{"num_hidden_layers": 15, "num_attention_heads": 2, "head_dim": 64, "vocab_size": 8192, "bias": "all", "parallel_block": false, "init_std_up": 0.0464, "optimizer": "muon_variant", "learning_rate": 0.0092, "lr_mult_o": 2.0, "lr_head": 0.00814, "warmup_steps": 200, "max_seq_len": 1024, "max_steps": 4407}
Each number is 50 + 12 x the weight over its row's rms, rounded and kept within 0 to 99. Layers, rows and columns count from 0. The size before them is the row's rms in percent of the matrix's.

# layer 3 MLP down (transposed), 256x128, rms 0.113, rows 85-139, columns 64-127
115:43 53 49 53 47 39 36 42 43 47 59 44 39 60 51 49 49 51 64 62 53 69 51 56 40 60 40 55 23 45 39 70 66 58 49 72 42 43 29 32 68 38 48 61 68 53 63 43 63 50 65 70 52 44 41 33 38 40 29 63 43 58 64 49
107:29 47 49 41 57 62 55 47 52 44 26 60 49 34 77 54 45 47 74 30 45 48 47 31 61 60 58 39 56 45 49 36 58 27 44 53 58 66 54 55 48 83 50 33 47 52 34 73 50 46 50 79 56 30 59 51 66 43 54 31 55 52 62 50
088:50 29 54 59 64 49 60 57 39 49 58 50 62 46 49 46 48 54 58 54 55 52 36 36 80 44 40 58 57 42 55 55 55 26 46 44 53 39 61 40 27 39 39 72 66 53 40 78 47 55 37 49 58 71 57 62 63 53 52 56 50 62 38 50
096:33 50 60 54 71 68 59 52 62 49 44 54 62 47 52 53 49 74 68 57 60 32 40 29 49 47 45 43 43 51 18 45 43 52 52 77 49 50 56 72 52 36 56 61 46 23 60 49 44 59 62 76 46 53 46 35 44 58 41 37 49 53 53 48
102:60 40 48 44 60 39 34 43 53 57 60 66 72 43 38 56 59 60 81 41 55 35 64 61 37 61 62 46 72 64 61 36 61 55 57 64 54 71 81 46 57 48 48 46 41 56 51 54 40 38 39 34 37 42 31 54 59 37 25 46 56 58 56 47
099:60 53 49 44 44 38 74 71 53 42 51 41 47 48 50 43 35 34 43 37 45 68 69 53 61 61 39 56 55 49 49 36 21 12 51 19 70 62 42 49 66 58 52 58 55 50 61 49 33 68 27 55 52 69 52 53 55 38 26 37 46 34 49 50
089:43 51 46 73 35 50 36 50 63 16 63 62 59 30 49 38 26 53 51 56 26 40 63 45 44 52 59 64 40 49 46 64 65 48 43 46 42 35 56 44 57 49 45 52 33 26 61 54 57 56 60 68 56 69 48 62 45 38 49 62 49 59 78 59
128:70 49 54 58 44 55 48 25 36 52 58 31 35 35 38 48 59 42 40 55 44 45 37 66 72 39 49 41 44 63 47 37 65 51 58 45 44 52 57 67 65 53 41 52 62 51 70 61 33 33 53 49 45 48 41 36 57 71 47 30 50 39 43 60
109:48 63 69 58 68 49 58 53 59 59 44 57 49 39 53 59 32 54 49 56 74 50 33 52 65 44 63 33 58 48 45 64 25 58 45 31 67 49 65 38 51 27 73 25 21 27 52 61 54 44 45 55 47 59 54 52 58 49 65 59 50 31 57 53
099:49 55 47 64 43 50 49 56 65 67 44 38 64 40 45 80 33 49 40 63 57 44 57 52 64 63 56 58 69 54 47 41 60 49 43 22 28 34 28 54 53 47 52 20 43 63 48 69 68 59 68 39 51 42 58 32 54 45 55 46 44 40 55 71
092:53 42 43 43 47 38 53 68 32 68 50 68 51 50 55 37 49 51 70 60 47 50 44 46 31 63 48 74 67 92 37 39 47 49 44 60 30 55 44 65 43 49 56 66 45 48 64 45 48 58 68 40 48 72 43 50 46 53 50 52 36 41 51 37
109:47 46 47 46 74 52 56 49 65 48 43 57 31 60 53 31 52 56 47 54 50 55 45 35 73 32 62 44 65 35 72 43 42 55 28 28 39 66 51 46 41 50 59 35 56 52 48 61 51 56 49 48 60 48 42 50 55 58 49 70 43 54 36 62
097:50 45 61 51 40 47 47 46 53 48 57 37 38 66 94 51 56 60 71 53 41 31 32 60 49 43 55 47 52 62 70 46 57 41 52 47 53 48 22 62 45 52 65 43 56 56 42 45 55 64 36 35 33 37 49 30 48 56 47 62 42 50 49 51
096:47 32 50 60 32 45 62 49 59 47 48 57 49 56 59 50 48 56 44 33 38 41 49 64 51 53 53 43 40 56 54 62 56 70 39 65 45 66 53 64 66 38 48 35 55 42 48 60 34 33 42 54 48 60 49 52 49 48 59 40 56 55 50 66
096:65 50 36 72 49 49 41 48 51 57 67 47 70 59 67 61 38 39 64 67 54 34 40 42 36 54 48 50 40 50 58 32 69 45 45 65 46 41 52 65 56 60 47 51 58 50 58 48 31 39 44 46 53 80 61 43 33 53 32 57 50 63 38 41
114:45 43 49 47 41 77 63 42 36 59 51 38 60 38 22 42 53 21 51 33 60 37 85 40 57 41 51 40 32 52 38 53 43 56 59 28 34 64 22 46 47 49 35 46 35 47 25 56 49 39 57 46 52 51 52 45 67 42 76 56 58 53 58 67
092:48 51 56 42 52 61 37 51 41 47 31 51 62 42 60 49 47 52 62 64 50 54 54 34 44 30 64 56 58 49 53 35 42 64 62 52 38 34 71 62 46 51 46 43 46 51 56 68 40 39 49 57 65 14 34 50 66 19 68 75 52 56 45 62
089:69 45 63 24 55 57 60 59 67 39 40 46 58 34 44 45 52 68 56 34 67 47 54 56 25 40 37 67 51 46 44 54 37 63 47 41 61 48 47 39 64 27 75 43 54 60 52 53 46 33 21 34 47 47 47 48 51 43 51 27 39 34 45 50
113:56 56 51 53 38 72 51 45 27 61 37 40 46 39 59 40 31 49 30 67 47 59 55 52 48 63 37 51 38 55 66 36 75 52 61 46 65 58 45 42 38 46 28 74 36 32 50 43 53 68 74 56 32 56 65 50 55 42 50 36 39 17 58 59
102:47 64 76 58 36 43 45 42 57 51 65 46 61 63 29 29 50 47 63 45 70 59 57 32 28 49 47 64 65 64 47 58 50 42 81 21 38 63 31 58 44 49 69 33 41 45 47 57 37 38 69 24 21 64 60 49 51 29 57 66 67 41 49 41
087:45 43 36 42 43 63 72 72 67 47 39 58 43 46 75 45 32 46 58 38 39 40 38 34 54 39 50 54 55 42 52 27 32 58 54 46 53 43 44 59 44 54 79 18 60 58 72 63 35 49 47 61 41 28 53 39 32 44 60 64 55 72 26 53
095:35 53 34 42 63 74 65 65 50 51 36 42 45 53 50 59 54 56 33 39 44 71 69 36 69 51 42 65 41 42 52 43 52 63 43 59 67 44 32 33 27 50 55 34 46 52 32 59 69 55 57 38 63 51 54 45 45 52 34 59 40 54 52 58
103:54 46 78 38 55 37 58 60 36 44 49 62 68 37 31 50 36 54 49 24 43 53 57 27 50 65 37 60 41 70 53 64 46 75 54 42 45 57 43 70 45 58 76 47 59 38 36 41 40 58 25 76 60 52 39 54 30 45 57 50 47 48 41 28
104:54 44 58 58 52 43 44 59 32 46 48 53 58 57 61 40 17 44 58 60 36 77 62 46 51 49 32 33 61 59 23 43 35 64 35 54 48 37 67 71 39 43 57 46 48 59 62 48 57 44 44 51 37 52 71 45 64 53 28 51 68 48 51 66
098:43 37 44 61 50 48 60 60 34 49 75 56 50 39 31 65 62 54 37 64 51 43 48 64 49 38 69 48 62 58 65 42 57 74 64 41 40 39 70 45 34 55 45 52 59 32 66 62 40 42 33 30 47 35 46 37 38 55 36 47 77 54 31 33
092:37 42 72 48 60 78 66 50 55 47 59 45 54 38 64 46 58 35 55 59 49 42 42 55 59 59 49 31 37 52 46 44 48 91 48 40 40 37 63 55 55 48 43 44 54 45 37 67 62 37 40 62 46 47 92 44 66 57 46 59 57 50 35 41
113:36 52 64 39 47 42 60 59 77 61 26 38 48 25 47 66 56 55 24 48 68 34 61 47 73 37 56 53 29 43 46 56 71 45 41 54 41 53 49 47 47 64 43 60 56 47 43 75 61 67 33 71 52 59 24 40 43 70 68 39 56 63 49 36
117:57 44 51 67 38 28 37 17 44 55 72 40 60 25 47 46 49 43 63 41 56 65 59 40 50 68 58 55 68 40 44 53 49 42 37 43 67 45 56 57 51 55 46 46 53 51 57 56 53 56 49 50 46 70 23 49 48 42 23 50 70 57 34 45
094:19 38 54 64 83 44 43 68 50 34 29 63 56 46 58 46 47 57 38 43 34 41 37 44 46 34 47 38 38 57 46 38 63 50 48 57 35 45 36 54 66 56 42 55 54 51 57 66 44 66 49 73 35 68 47 32 58 64 61 41 28 71 50 55
103:60 51 53 46 47 48 38 56 47 57 61 53 33 52 43 46 52 51 48 51 32 53 76 27 25 40 43 64 52 44 71 51 53 44 45 36 58 62 33 41 43 53 51 47 56 43 53 67 32 26 58 58 67 50 38 72 40 54 46 46 45 75 61 54
095:32 60 50 56 67 39 48 51 42 58 43 52 24 41 40 49 40 53 51 55 39 41 51 47 61 65 51 78 45 64 42 42 62 72 49 49 86 45 39 26 53 54 50 36 35 60 60 48 65 69 45 36 63 25 61 27 62 35 50 24 56 40 60 50
101:39 73 62 50 43 51 51 59 60 57 62 52 51 52 54 27 43 41 52 27 44 48 59 63 75 37 63 50 50 72 25 60 52 60 53 47 53 56 43 46 56 41 64 45 58 31 61 45 53 56 66 63 46 55 81 50 33 49 53 40 53 71 49 42
087:77 34 71 41 43 53 47 53 44 38 62 36 48 53 63 39 50 52 52 62 57 41 24 50 39 66 56 48 51 49 64 59 21 69 43 54 40 56 53 60 55 47 35 61 45 48 50 45 55 39 59 39 37 58 70 60 43 54 65 58 38 75 54 39
106:70 32 69 51 43 40 56 44 53 67 58 47 49 62 65 42 55 44 44 40 73 55 60 46 48 49 45 39 65 42 51 50 45 62 14 43 40 69 40 49 34 33 65 66 21 48 59 39 43 41 55 35 51 63 44 54 22 56 33 71 46 43 45 76
099:22 62 43 48 27 36 65 43 45 73 49 37 60 43 49 65 58 37 59 69 72 41 47 27 57 38 58 40 53 50 25 48 54 63 48 53 58 43 59 65 43 55 44 42 56 31 37 54 35 36 36 39 64 42 25 71 54 45 46 47 73 28 48 57
110:78 35 53 17 49 57 35 41 48 53 51 47 49 47 30 52 65 64 58 65 55 60 57 23 39 41 62 50 58 60 40 58 31 30 66 55 57 65 50 39 36 55 73 55 39 29 48 53 56 58 45 47 60 54 74 77 51 59 47 46 61 43 35 48
096:21 59 56 67 47 52 49 47 49 38 57 51 53 53 61 42 46 59 41 42 32 42 53 59 61 60 41 55 61 39 43 18 37 57 36 50 31 33 83 48 41 49 39 35 62 56 41 44 50 45 46 49 31 48 71 70 54 54 57 68 39 56 44 64
123:39 41 36 32 62 39 56 70 52 35 54 46 38 64 52 49 64 60 54 48 55 55 54 49 29 53 59 26 43 57 49 52 68 54 71 69 64 41 57 41 41 54 56 64 43 76 33 49 56 63 35 56 47 53 53 34 46 32 36 29 13 73 62 67
099:52 47 74 57 37 51 58 43 47 46 72 31 46 72 49 55 33 53 49 60 64 59 43 37 42 51 55 41 44 53 64 61 74 57 37 31 51 40 47 72 23 54 51 51 45 67 66 46 47 80 40 35 47 62 55 50 40 69 44 43 55 61 31 56
101:29 46 41 39 63 40 64 43 71 73 74 47 57 52 47 49 25 62 58 26 42 37 48 46 56 42 60 52 53 36 56 54 40 38 65 60 48 40 53 50 44 62 60 38 61 35 47 51 43 65 50 62 37 69 64 22 60 56 29 52 59 51 63 41
101:53 55 68 18 44 38 62 72 52 69 83 39 59 32 51 74 39 40 47 30 40 52 63 29 45 46 64 43 46 58 39 35 61 31 38 43 50 54 53 30 49 67 38 50 33 48 58 44 50 47 53 66 40 28 48 35 61 38 55 54 58 50 73 56
094:34 45 54 55 46 72 50 48 43 38 36 47 56 63 60 60 40 63 45 71 48 54 35 45 36 54 39 51 33 62 65 65 30 47 32 50 37 44 56 66 61 45 34 52 47 61 42 41 48 48 47 59 38 80 53 46 50 56 71 45 51 53 46 52
117:43 58 43 37 59 54 47 46 49 76 35 54 59 60 61 55 34 61 49 33 24 57 47 51 61 29 29 52 29 49 63 65 33 48 56 74 37 48 41 52 52 56 62 56 57 49 59 56 47 61 73 72 77 47 53 54 56 67 55 59 53 54 49 42
100:61 46 81 53 54 30 43 65 54 45 36 51 53 44 67 51 68 59 37 53 38 30 40 53 66 49 54 48 47 70 46 28 32 48 55 59 52 58 59 44 49 70 50 42 47 61 36 66 57 43 69 39 58 35 56 34 47 44 43 36 51 59 65 60
098:38 47 57 39 40 51 56 38 67 34 54 48 37 76 69 39 27 35 63 69 67 34 49 68 53 38 42 36 60 43 56 74 42 55 55 42 71 38 87 57 24 54 56 29 62 48 57 74 53 46 55 36 46 28 69 36 54 37 73 49 50 50 39 46
108:69 57 44 54 43 59 50 36 31 41 75 50 40 43 36 59 41 47 45 67 46 58 46 52 37 69 69 55 46 57 44 50 57 44 53 60 75 67 46 35 54 41 58 43 47 39 27 52 31 41 49 56 54 35 48 43 61 51 33 35 50 38 57 59
105:56 45 57 37 45 55 36 34 40 44 61 38 49 51 31 47 51 74 45 34 65 56 62 40 50 39 66 47 25 55 31 57 46 39 62 36 37 65 41 59 38 55 53 51 58 71 58 40 54 62 51 29 68 48 35 34 54 57 53 66 71 59 46 53
101:57 56 64 57 46 59 34 58 38 44 48 35 52 36 24 65 60 62 38 61 62 69 67 35 35 45 53 57 53 51 63 44 45 50 58 53 40 30 32 51 39 68 32 54 35 27 71 50 63 43 72 27 44 49 37 49 42 45 44 60 36 69 53 60
107:52 42 60 71 65 32 53 57 44 33 43 30 48 53 60 64 56 57 74 47 69 70 61 36 22 52 67 47 52 46 41 49 67 34 35 50 46 55 42 43 52 52 55 32 48 26 60 54 46 42 71 54 42 55 56 56 51 48 67 46 35 44 51 56
093:48 63 68 47 18 63 53 56 62 44 51 36 55 14 45 53 37 48 40 49 37 51 44 50 38 56 55 40 24 51 58 37 63 81 47 55 67 40 49 66 47 34 58 45 55 59 34 68 64 74 40 64 59 30 60 42 44 46 36 56 52 72 66 31
091:46 37 27 63 23 32 38 48 67 42 84 36 50 53 55 54 50 62 38 34 58 72 56 51 44 52 42 54 47 54 50 75 45 49 45 57 32 69 44 53 57 44 39 42 45 57 60 59 49 39 37 31 64 56 34 77 51 56 47 61 31 58 43 39
094:29 51 35 39 49 56 60 64 50 37 44 55 65 49 63 64 47 55 41 47 60 89 63 43 40 73 33 50 59 32 31 35 38 43 46 46 68 51 49 70 42 37 48 48 64 41 57 52 47 40 53 27 61 61 42 50 70 33 66 40 30 41 52 46
086:51 49 71 37 33 38 59 72 63 55 43 51 64 58 41 53 67 58 37 34 77 37 59 57 51 53 39 69 62 52 53 46 40 55 35 40 53 45 47 56 41 59 56 38 53 47 51 55 40 45 52 36 38 45 43 48 49 34 68 29 84 67 45 47
107:24 66 41 50 36 28 40 40 50 32 44 45 55 29 39 51 55 39 64 56 51 69 46 48 66 35 37 58 36 25 57 24 49 47 50 54 56 62 56 68 55 57 33 47 45 50 60 52 44 73 56 45 75 40 34 46 50 52 64 30 30 49 61 46
094:52 47 54 32 43 22 44 40 63 55 59 60 37 40 45 52 50 59 50 49 62 72 43 68 77 33 64 52 50 39 52 39 21 41 61 42 49 54 60 33 56 35 60 42 69 29 51 58 44 42 42 48 41 59 56 68 45 75 68 71 69 43 45 50
# layer 3 MLP up, 256x128, rms 0.193, rows 86-139, columns 64-127
124:49 67 64 51 44 66 28 57 57 46 62 63 49 78 51 56 35 43 37 67 40 55 74 51 36 31 55 67 49 48 60 50 73 65 65 56 58 56 52 38 56 49 48 57 67 57 47 55 63 50 44 28 56 56 35 40 53 51 45 29 43 40 63 38
095:57 28 43 55 44 32 26 50 67 46 39 59 61 53 61 40 47 63 48 17 41 57 59 42 61 68 48 42 43 63 58 46 48 46 24 57 36 54 54 50 41 43 41 46 49 43 57 50 52 68 67 52 48 71 56 48 44 27 51 49 45 45 53 44
094:22 25 55 62 75 29 44 38 49 32 36 51 47 64 38 55 51 52 48 59 56 36 43 68 62 51 46 60 36 64 67 54 46 52 61 44 52 28 58 55 42 60 33 26 55 23 66 62 50 41 53 52 59 46 55 61 61 69 32 69 55 55 54 43
110:50 23 37 50 54 34 46 39 57 52 50 64 70 43 58 35 39 55 73 45 35 45 26 59 51 58 66 67 48 29 54 62 61 49 33 43 44 54 80 64 61 59 22 42 51 59 53 46 53 49 53 65 54 36 36 22 44 39 37 44 48 50 37 72
100:62 49 51 54 45 57 36 43 53 40 53 49 77 47 56 22 52 62 54 38 60 65 46 53 53 38 50 56 48 47 56 50 72 67 30 47 57 40 58 54 29 57 45 53 25 40 51 37 64 53 45 26 44 44 23 48 62 67 45 78 67 36 63 33
082:36 49 44 36 63 63 46 65 51 32 39 20 37 19 52 48 64 48 61 43 28 34 49 36 43 52 41 59 45 57 52 61 47 53 62 59 79 59 65 32 66 62 44 56 52 53 56 68 57 47 59 57 61 32 48 39 55 22 51 56 49 47 50 56
124:50 55 47 47 39 53 64 42 36 76 51 58 44 48 59 50 38 51 40 50 61 57 55 50 70 33 60 42 26 61 65 57 38 67 45 63 51 76 33 67 57 45 43 46 57 37 63 80 42 45 56 61 53 37 36 41 40 73 47 60 56 41 33 46
101:38 55 68 07 19 38 54 60 41 61 48 37 48 53 54 57 32 47 54 65 45 52 49 44 73 43 48 29 47 37 48 55 50 48 40 23 58 54 43 48 73 46 63 46 52 61 64 37 65 49 57 56 64 52 52 37 48 53 52 47 42 48 47 64
090:25 44 53 33 34 45 65 44 49 54 46 20 35 36 47 38 56 18 71 47 43 37 38 41 57 43 55 53 22 38 62 42 51 39 82 32 57 51 45 55 41 49 61 48 51 55 47 71 67 50 50 55 57 54 60 52 33 44 45 74 61 64 67 47
094:53 50 55 50 76 53 60 41 46 44 41 42 46 58 53 38 70 56 44 46 38 36 69 53 56 50 44 63 68 46 60 55 40 74 27 26 47 55 52 48 66 53 40 41 70 41 57 46 37 55 49 43 48 26 59 56 50 59 62 50 32 49 86 65
097:48 35 35 45 46 51 36 32 74 38 50 48 39 53 35 52 57 52 53 64 52 52 36 34 50 29 61 48 62 52 78 56 57 44 33 53 52 73 38 43 45 69 49 41 54 55 46 71 45 46 45 55 68 33 51 72 53 54 32 69 50 52 49 49
093:43 27 59 35 47 41 69 50 49 54 44 21 38 57 57 44 61 44 51 60 58 51 24 58 57 32 56 44 46 65 64 19 56 50 59 59 71 49 47 52 70 52 54 46 65 46 55 64 38 43 37 62 77 24 67 31 48 55 55 61 48 49 35 34
099:56 57 39 59 49 50 61 43 37 46 28 44 43 44 54 31 47 47 57 34 62 58 21 47 46 48 61 49 40 61 50 53 35 42 33 42 55 70 56 55 46 42 59 67 34 32 55 65 47 59 49 55 78 56 64 82 44 56 46 56 45 55 62 38
099:49 50 66 49 54 52 54 49 52 60 50 27 43 48 87 22 55 77 51 35 38 39 67 53 62 48 32 41 66 54 60 64 52 41 46 44 50 50 43 27 62 43 50 58 63 52 57 43 50 56 30 44 34 35 39 39 74 47 64 39 45 37 49 39
107:75 55 25 57 60 69 28 53 48 67 39 39 56 51 62 51 59 40 45 18 56 68 62 41 70 34 52 36 40 38 32 42 21 57 40 35 33 49 36 57 66 48 58 56 45 55 44 37 34 58 52 63 60 39 59 63 37 54 47 58 50 33 64 57
095:71 47 39 54 34 35 51 48 63 58 68 36 44 51 43 62 37 53 67 57 49 59 31 62 34 45 44 81 61 36 54 32 46 40 36 37 45 47 43 42 34 57 54 76 38 51 43 57 37 49 53 57 46 70 52 71 49 21 44 52 65 55 55 50
086:52 71 39 58 24 68 35 43 36 34 40 63 65 37 42 54 78 64 31 68 51 46 61 39 56 49 43 37 47 49 55 70 29 40 35 45 68 65 62 42 50 53 62 57 62 45 64 42 62 44 78 58 62 45 63 43 46 54 58 32 51 29 40 48
121:55 53 37 58 51 60 46 53 53 45 52 56 63 68 55 48 39 49 60 44 32 80 52 52 80 31 54 42 53 32 59 75 49 46 66 45 41 59 58 65 55 71 66 57 44 55 32 39 54 43 44 68 38 40 35 41 27 41 48 38 46 61 37 51
097:42 29 42 46 46 59 17 58 33 57 42 60 65 66 41 64 29 44 61 28 42 47 40 59 48 46 38 57 61 59 47 59 36 51 38 52 27 50 70 65 45 64 40 57 40 31 62 48 47 38 74 35 52 28 49 54 28 43 58 35 57 32 55 67
089:54 36 42 56 63 44 43 50 59 40 55 49 36 49 50 31 46 47 37 53 46 52 68 26 44 54 84 52 59 39 40 71 30 49 52 37 34 62 32 56 40 46 53 63 34 60 63 68 52 62 43 53 37 39 56 59 64 44 42 46 65 26 63 53
114:61 35 51 69 31 34 52 45 64 65 48 69 63 51 50 37 48 49 64 38 50 47 59 62 24 37 60 38 57 39 49 50 46 57 65 39 39 51 52 56 67 28 44 85 47 45 47 53 63 32 53 60 59 54 51 70 39 48 60 37 47 34 57 46
105:58 53 50 48 64 52 51 52 50 44 57 67 48 58 57 35 25 42 49 19 47 50 38 55 56 50 48 60 55 64 56 24 52 59 35 49 39 67 44 61 58 61 63 53 32 54 33 61 55 73 50 37 61 53 51 62 37 27 55 53 32 64 53 78
112:61 61 56 39 45 71 63 36 59 45 55 40 29 41 42 55 76 46 48 30 52 25 34 51 62 42 61 70 38 43 81 47 44 49 56 43 54 48 55 19 78 52 46 73 62 43 43 43 41 61 31 54 59 35 47 50 38 25 76 49 32 60 46 38
100:61 41 75 65 62 49 49 45 46 45 65 39 61 56 63 48 54 53 63 13 34 41 68 65 51 61 38 53 60 27 52 37 61 61 35 35 40 56 43 36 70 40 42 52 62 53 65 77 53 50 45 58 42 33 45 58 21 39 33 60 51 49 48 47
096:50 54 68 38 43 56 36 53 52 52 68 16 47 66 53 61 36 69 34 62 55 52 49 52 64 67 60 41 33 66 61 43 48 60 40 50 33 40 45 49 36 23 42 48 70 47 47 53 57 47 67 60 53 14 57 51 41 48 42 68 66 58 34 57
100:45 74 71 52 59 54 63 55 48 35 30 71 37 42 52 38 36 41 58 55 50 63 24 62 36 45 61 46 56 38 42 50 50 50 38 75 49 71 30 61 47 51 34 62 30 43 26 53 61 80 53 44 40 48 49 47 52 59 36 52 49 44 59 78
118:20 52 47 48 35 44 41 55 48 37 44 32 31 33 69 53 42 42 49 44 44 49 65 31 62 49 57 36 58 47 68 60 43 41 64 61 57 72 46 46 49 48 44 75 55 49 25 49 53 50 47 38 58 62 39 49 62 67 42 41 27 49 59 60
091:64 41 43 64 72 63 69 38 25 56 48 54 55 33 40 36 44 47 55 45 51 60 51 55 59 62 48 74 46 43 42 53 43 60 45 27 51 49 38 63 23 51 38 45 34 37 63 35 40 54 50 47 39 59 49 51 60 52 35 67 55 41 43 32
103:65 62 46 33 49 39 48 46 30 50 63 36 67 51 61 29 40 59 21 53 37 63 74 52 38 60 39 49 60 52 51 44 50 28 39 58 38 42 55 50 49 50 32 48 71 43 61 53 65 54 59 67 60 33 44 44 33 65 43 58 58 52 54 37
092:49 37 59 71 40 56 57 40 55 46 51 39 48 45 49 57 40 30 76 42 53 73 31 63 62 34 50 32 66 63 37 18 50 36 62 33 59 56 39 57 46 38 42 42 59 36 61 51 56 60 57 37 53 49 64 66 51 58 53 65 57 61 50 50
095:58 30 60 59 33 65 40 40 30 32 37 60 50 41 45 64 52 46 67 48 40 58 38 69 54 62 43 53 37 30 48 48 72 62 58 65 41 53 62 34 51 60 36 33 37 54 61 70 36 44 48 26 57 51 38 49 57 70 67 61 53 58 53 42
105:36 64 29 63 63 60 42 45 39 59 42 55 47 38 45 63 46 61 37 46 40 65 65 38 60 42 52 48 61 61 39 49 68 47 50 60 34 30 54 29 51 65 62 44 49 32 49 49 57 58 61 75 50 58 47 31 59 58 48 41 39 19 38 54
107:29 45 38 55 51 68 54 47 49 41 35 71 40 48 56 67 47 21 53 57 44 49 45 42 50 46 54 50 37 67 70 39 37 55 81 64 70 33 59 50 81 43 30 51 69 52 53 37 62 52 56 47 58 34 47 42 71 30 73 38 47 56 44 33
103:47 50 47 50 66 50 33 52 38 52 57 60 38 48 54 81 52 47 46 57 55 31 44 59 48 35 43 56 46 68 67 51 48 68 39 40 60 47 47 46 63 46 66 54 55 33 56 45 56 18 38 47 67 24 36 48 57 33 41 66 57 51 63 40
116:59 53 55 29 37 54 44 62 59 34 46 48 56 36 26 43 46 44 38 60 34 67 42 51 48 42 63 71 61 70 43 55 31 40 45 36 49 71 41 67 46 50 48 57 36 44 30 34 54 63 40 50 60 41 54 62 35 60 31 49 61 49 32 58
093:61 60 58 62 47 43 48 31 49 54 51 30 45 56 58 70 58 40 65 55 37 59 53 58 55 50 43 34 62 37 41 35 57 47 35 73 32 70 61 51 54 40 68 33 46 62 30 49 68 48 23 56 37 65 26 72 54 72 47 64 72 36 51 22
119:58 46 31 33 64 45 84 56 39 67 54 40 32 55 40 85 56 55 33 54 60 59 58 58 34 49 42 48 44 53 31 50 63 41 42 33 42 51 54 52 24 55 43 48 19 47 66 33 62 54 58 75 40 61 48 46 48 56 33 57 45 56 51 54
116:56 46 39 56 53 54 39 38 50 69 25 66 56 42 52 45 58 43 37 50 26 38 55 50 75 27 50 59 54 55 39 48 27 31 58 83 52 62 47 46 46 37 51 57 45 46 59 50 32 47 68 69 48 31 51 41 47 49 62 55 35 49 56 45
102:26 44 55 51 53 25 58 39 63 34 74 37 63 65 70 39 55 47 57 59 49 40 51 56 56 40 41 45 55 39 55 35 65 42 73 63 26 57 52 41 37 52 55 32 68 39 56 26 56 35 57 30 31 52 43 52 41 54 38 68 53 37 57 46
091:46 48 74 55 40 54 45 47 39 41 59 32 40 68 54 56 36 51 56 70 26 41 55 26 63 41 55 45 46 43 51 69 56 40 63 57 38 58 55 67 58 50 27 50 59 25 42 41 46 47 55 39 63 36 29 45 68 40 47 49 54 52 52 53
093:40 36 37 21 38 28 68 50 59 57 70 21 53 34 55 51 56 68 60 58 47 61 61 53 60 53 41 43 54 60 42 48 68 57 32 33 40 49 62 41 43 45 66 57 59 59 64 43 63 54 42 41 64 55 34 82 60 45 33 70 49 30 54 41
116:54 51 56 68 43 24 30 61 45 81 52 47 44 70 57 44 57 54 65 57 54 53 44 45 32 31 48 51 41 68 88 38 48 53 58 66 56 39 39 54 62 58 49 65 36 46 47 49 55 53 52 50 52 63 48 58 40 74 65 48 62 49 48 42
105:57 44 54 50 32 54 54 55 56 50 48 55 51 48 45 53 44 33 62 37 30 38 46 42 35 58 34 63 51 35 41 46 59 58 45 24 42 72 86 54 83 46 50 27 75 52 50 50 61 62 34 40 34 62 50 32 85 59 39 53 40 52 74 50
096:47 43 39 50 56 44 49 46 51 64 26 56 44 49 32 61 56 38 53 47 31 51 50 51 48 40 68 28 43 52 66 69 51 52 52 72 34 52 39 56 39 53 43 57 40 44 67 38 66 33 54 54 85 51 28 35 54 26 41 48 45 46 38 49
111:45 56 50 60 51 43 41 27 47 50 47 52 44 28 65 44 54 40 54 65 29 44 40 51 34 42 66 46 54 42 49 35 54 30 56 42 64 76 55 81 53 42 65 42 52 41 53 46 51 38 44 49 51 30 64 47 38 42 39 55 50 48 79 37
100:57 47 48 51 51 55 23 64 36 44 40 61 60 59 80 54 42 43 46 46 55 44 37 50 49 45 36 34 49 48 54 64 36 39 37 64 41 48 50 79 53 44 53 53 31 69 52 46 43 43 56 79 30 38 47 38 29 25 80 41 51 36 54 53
104:49 49 30 34 59 47 51 42 65 35 30 43 58 54 71 49 31 56 29 71 33 51 33 47 59 52 61 45 51 42 48 59 70 56 45 53 45 36 72 47 47 77 50 56 68 59 76 38 24 52 50 52 46 26 54 59 56 48 53 50 49 45 30 39
107:40 63 42 31 58 46 35 29 48 58 47 24 28 43 59 74 49 50 66 47 65 49 29 49 31 61 48 44 52 49 58 18 54 60 36 57 45 67 46 53 41 63 53 38 26 13 49 55 54 54 84 60 35 72 45 41 45 60 40 46 53 53 51 42
098:48 31 21 61 68 42 43 43 28 57 42 47 42 62 68 37 63 58 54 40 66 34 53 56 47 45 51 55 59 63 48 61 32 37 55 54 56 34 34 33 52 47 37 60 65 35 68 49 33 22 55 41 54 55 48 41 53 54 57 64 50 52 39 71
087:31 59 40 47 70 55 51 49 26 47 39 49 34 78 21 42 49 37 45 36 57 63 73 37 58 63 36 64 50 63 52 48 43 52 44 62 58 41 26 66 55 72 27 43 39 29 53 27 41 54 77 41 43 34 47 33 74 42 44 33 52 58 44 52
100:54 39 65 54 47 40 35 37 45 55 43 35 60 70 47 47 39 43 72 41 47 30 56 47 57 29 29 52 69 83 64 64 64 49 47 83 54 43 28 54 48 66 40 49 30 66 56 41 54 48 65 57 33 38 47 28 59 56 43 44 57 44 57 48
083:60 45 33 58 37 50 34 35 58 53 40 55 45 60 41 65 64 47 62 44 46 52 42 43 50 59 59 67 62 30 43 42 52 37 63 44 61 33 53 59 51 58 67 27 57 58 63 44 28 48 45 21 40 54 60 80 56 46 46 46 49 51 57 42
105:59 50 61 49 48 44 64 71 51 54 59 48 57 54 69 53 54 50 65 30 33 52 61 50 52 42 41 68 64 37 66 41 56 46 56 27 54 46 34 42 50 63 29 65 68 57 20 68 42 55 40 66 38 51 40 54 47 25 48 58 61 30 40 51
088:37 56 48 42 33 61 55 64 62 51 28 56 30 67 37 54 56 43 49 39 29 25 24 62 41 62 82 44 44 49 32 49 55 61 40 47 46 61 43 22 36 83 51 70 51 50 40 56 51 55 29 49 66 46 56 57 61 25 55 49 63 58 55 37